{"num_hidden_layers": 15, "hidden_size": 384, "num_attention_heads": 3, "num_key_value_heads": 3, "head_dim": 128, "intermediate_size": 1920, "vocab_size": 8192, "hidden_act": "tanh_gelu", "norm": "layernorm", "norm_place": "pre", "norm_eps": 1e-05, "positions": "learned", "qk_norm": false, "attn_scale": 0.0884, "bias": "all", "tie_word_embeddings": true, "parallel_block": false, "init": "normal", "init_std_qkv": 0.0163, "init_std_o": 0.0, "init_std_up": 0.0163, "init_std_down": 0.0, "optimizer": "muon_variant", "learning_rate": 0.00694, "beta1": 0.95, "weight_decay": 0.0, "lr_head": 0.00474, "max_grad_norm": 2.0, "warmup_steps": 200, "schedule": "wsd", "decay_fraction": 1.0, "decay_shape": "linear", "final_lr_fraction": 0.02, "batch_tokens": 32768, "max_seq_len": 2048, "doc_mask": false, "train_tokens": 385400000, "max_steps": 11762, "dataset": "wikipedia_en"}
Each number is 50 + 12 x the weight over its row's rms, rounded and kept within 0 to 99. Layers, rows and columns count from 0. The size before them is the row's rms in percent of the matrix's.

# v: layer 9 attention value, 384x384, rms 0.134, rows 138-143, columns 0-127
# o: layer 9 attention output (transposed), 384x384, rms 0.109, rows 138-142, columns 0-127
v138 095:42 64 51 33 49 32 44 41 64 54 68 42 27 56 53 47 24 66 42 45 55 60 54 56 54 54 55 45 34 66 44 13 45 65 68 40 60 47 52 71 63 53 46 23 74 43 49 70 46 53 27 54 36 71 57 37 56 40 56 38 49 55 45 72 59 36 62 48 59 51 30 41 71 56 68 54 64 54 30 44 63 41 34 51 77 49 77 74 41 47 45 65 41 50 38 34 51 46 65 57 51 61 28 39 77 28 72 56 64 63 62 55 51 55 40 43 55 46 49 38 59 51 58 72 59 32 55 45
o138 084:56 41 32 76 44 73 71 60 35 31 44 64 73 60 51 63 68 37 55 68 54 60 57 54 51 65 40 49 59 37 46 79 63 43 30 47 37 58 44 41 34 48 52 73 40 56 38 40 39 49 71 41 51 48 46 62 55 47 45 52 55 38 56 35 32 47 56 46 41 61 65 70 34 46 30 40 54 62 58 47 37 49 63 48 31 38 22 27 59 41 53 43 44 51 34 60 65 40 42 44 37 38 55 48 34 66 30 43 45 57 46 44 43 58 42 57 34 53 56 58 42 50 51 45 39 77 53 70
v139 101:58 48 50 50 34 55 35 44 71 18 57 32 33 41 46 61 54 41 48 31 24 52 44 57 54 39 42 76 59 41 71 42 45 51 65 43 41 60 57 55 44 39 44 37 47 74 39 44 49 53 40 63 29 52 34 56 27 34 27 46 67 67 38 30 40 32 70 65 57 50 70 48 50 41 51 36 58 71 44 63 34 40 60 53 52 43 35 48 66 59 49 40 42 61 66 32 40 39 54 38 50 37 54 76 51 38 49 42 29 50 57 47 51 40 53 41 36 40 40 51 41 35 53 48 35 46 71 48
o139 091:36 47 40 39 50 51 50 46 36 66 31 66 69 38 55 41 39 64 43 58 66 42 62 55 55 71 49 35 48 53 32 49 49 59 14 46 59 32 55 69 52 73 63 50 51 23 61 51 46 54 57 31 55 44 60 47 66 78 67 45 31 22 40 64 90 58 33 37 54 36 21 58 44 56 35 63 41 37 54 53 67 71 31 42 29 52 48 34 45 56 46 39 55 41 48 54 57 60 42 64 59 68 54 39 53 64 58 64 74 66 43 46 51 74 56 62 53 52 62 53 72 57 47 57 71 66 39 50
v140 102:43 34 37 64 37 61 69 50 44 48 59 49 64 58 29 51 41 37 36 41 50 66 49 42 53 16 36 31 60 49 53 44 41 51 58 31 43 65 46 57 33 25 44 70 52 40 45 79 54 55 76 48 79 66 50 55 47 55 32 55 48 42 41 27 47 51 60 57 32 50 41 40 65 48 51 57 64 54 49 45 30 62 53 45 43 51 34 49 42 52 40 58 45 44 61 48 44 42 39 30 74 53 38 57 34 68 50 62 27 56 63 33 50 68 70 52 38 49 35 40 46 54 56 31 47 75 46 61
o140 092:63 57 59 31 62 57 43 65 51 49 35 53 28 23 69 51 60 66 49 54 64 31 40 65 50 68 69 66 30 57 49 59 54 35 29 63 60 51 44 37 59 62 56 31 44 59 51 33 46 63 31 41 32 17 40 38 62 45 73 56 52 59 51 62 43 57 25 46 72 40 46 55 40 61 49 48 29 36 53 60 69 49 38 61 59 50 55 42 65 62 55 43 50 64 38 57 61 54 62 72 36 46 47 34 54 41 53 41 61 51 41 61 45 39 26 47 56 58 75 63 40 56 51 50 62 36 55 63
v141 094:43 54 48 56 53 56 72 56 45 33 47 46 44 44 58 42 50 52 58 54 48 48 31 42 32 54 36 26 41 48 46 64 36 51 50 85 71 43 56 40 41 49 35 46 78 42 55 47 31 38 69 36 36 37 45 49 41 65 45 55 33 64 68 49 37 54 48 48 69 70 52 56 47 56 34 42 52 48 53 56 57 39 45 42 67 34 45 52 60 58 43 42 44 60 67 51 75 56 41 54 32 40 56 51 50 41 62 44 55 53 45 39 46 53 53 46 48 39 67 41 34 64 29 43 62 61 48 53
o141 087:52 45 57 48 49 43 29 39 60 72 59 53 56 45 35 66 57 59 47 59 67 40 63 51 61 38 68 64 74 61 46 22 67 54 55 38 24 50 30 66 53 48 47 48 17 59 45 71 64 69 48 72 47 71 56 60 40 48 72 58 50 57 38 40 63 45 36 44 34 31 46 50 51 33 54 56 51 54 38 39 53 52 64 53 27 73 54 54 53 35 61 57 32 43 42 56 46 41 56 44 59 56 45 56 38 57 58 59 47 46 56 56 51 35 60 43 57 67 42 58 60 46 58 63 39 31 45 60
v142 099:33 39 54 60 40 48 28 48 66 41 64 48 41 68 30 44 45 42 52 72 39 50 48 58 50 49 43 54 27 35 63 55 38 62 39 40 54 55 42 45 44 47 47 49 61 62 55 49 68 55 51 62 45 34 63 40 39 30 57 40 54 33 68 64 58 39 72 36 44 50 36 48 53 81 69 39 40 50 24 62 53 47 55 47 54 53 31 44 69 59 55 53 35 58 38 40 44 65 58 59 50 44 57 58 50 62 55 63 69 64 44 40 53 57 75 57 45 39 65 26 77 39 51 33 26 49 75 30
o142 085:66 59 53 36 74 32 68 63 30 53 40 61 47 46 92 52 44 64 67 27 66 51 68 44 50 53 47 42 72 65 39 44 59 44 64 63 34 38 59 49 59 57 49 55 34 42 48 57 53 40 67 44 52 74 37 64 58 66 49 56 53 67 38 50 88 67 36 67 48 54 51 47 45 21 25 64 59 36 77 36 44 44 50 51 56 38 68 45 35 43 38 46 53 47 54 54 57 46 39 53 61 45 43 30 43 48 57 33 34 50 47 62 54 50 25 43 78 51 40 66 22 51 63 73 68 54 27 78
v143 101:50 45 75 63 70 39 59 78 55 67 49 76 51 76 68 47 53 74 57 46 56 62 37 44 55 46 53 48 48 63 52 59 44 37 59 56 35 53 76 53 46 63 46 50 50 47 62 67 47 41 45 60 41 40 53 81 51 37 48 45 50 52 64 45 43 38 48 45 37 60 66 38 48 46 77 27 43 51 67 57 53 47 44 40 48 40 42 32 58 48 38 66 40 52 78 61 49 64 75 62 48 57 42 36 38 71 50 28 43 44 37 42 35 59 59 57 55 40 66 37 59 52 28 51 50 57 44 39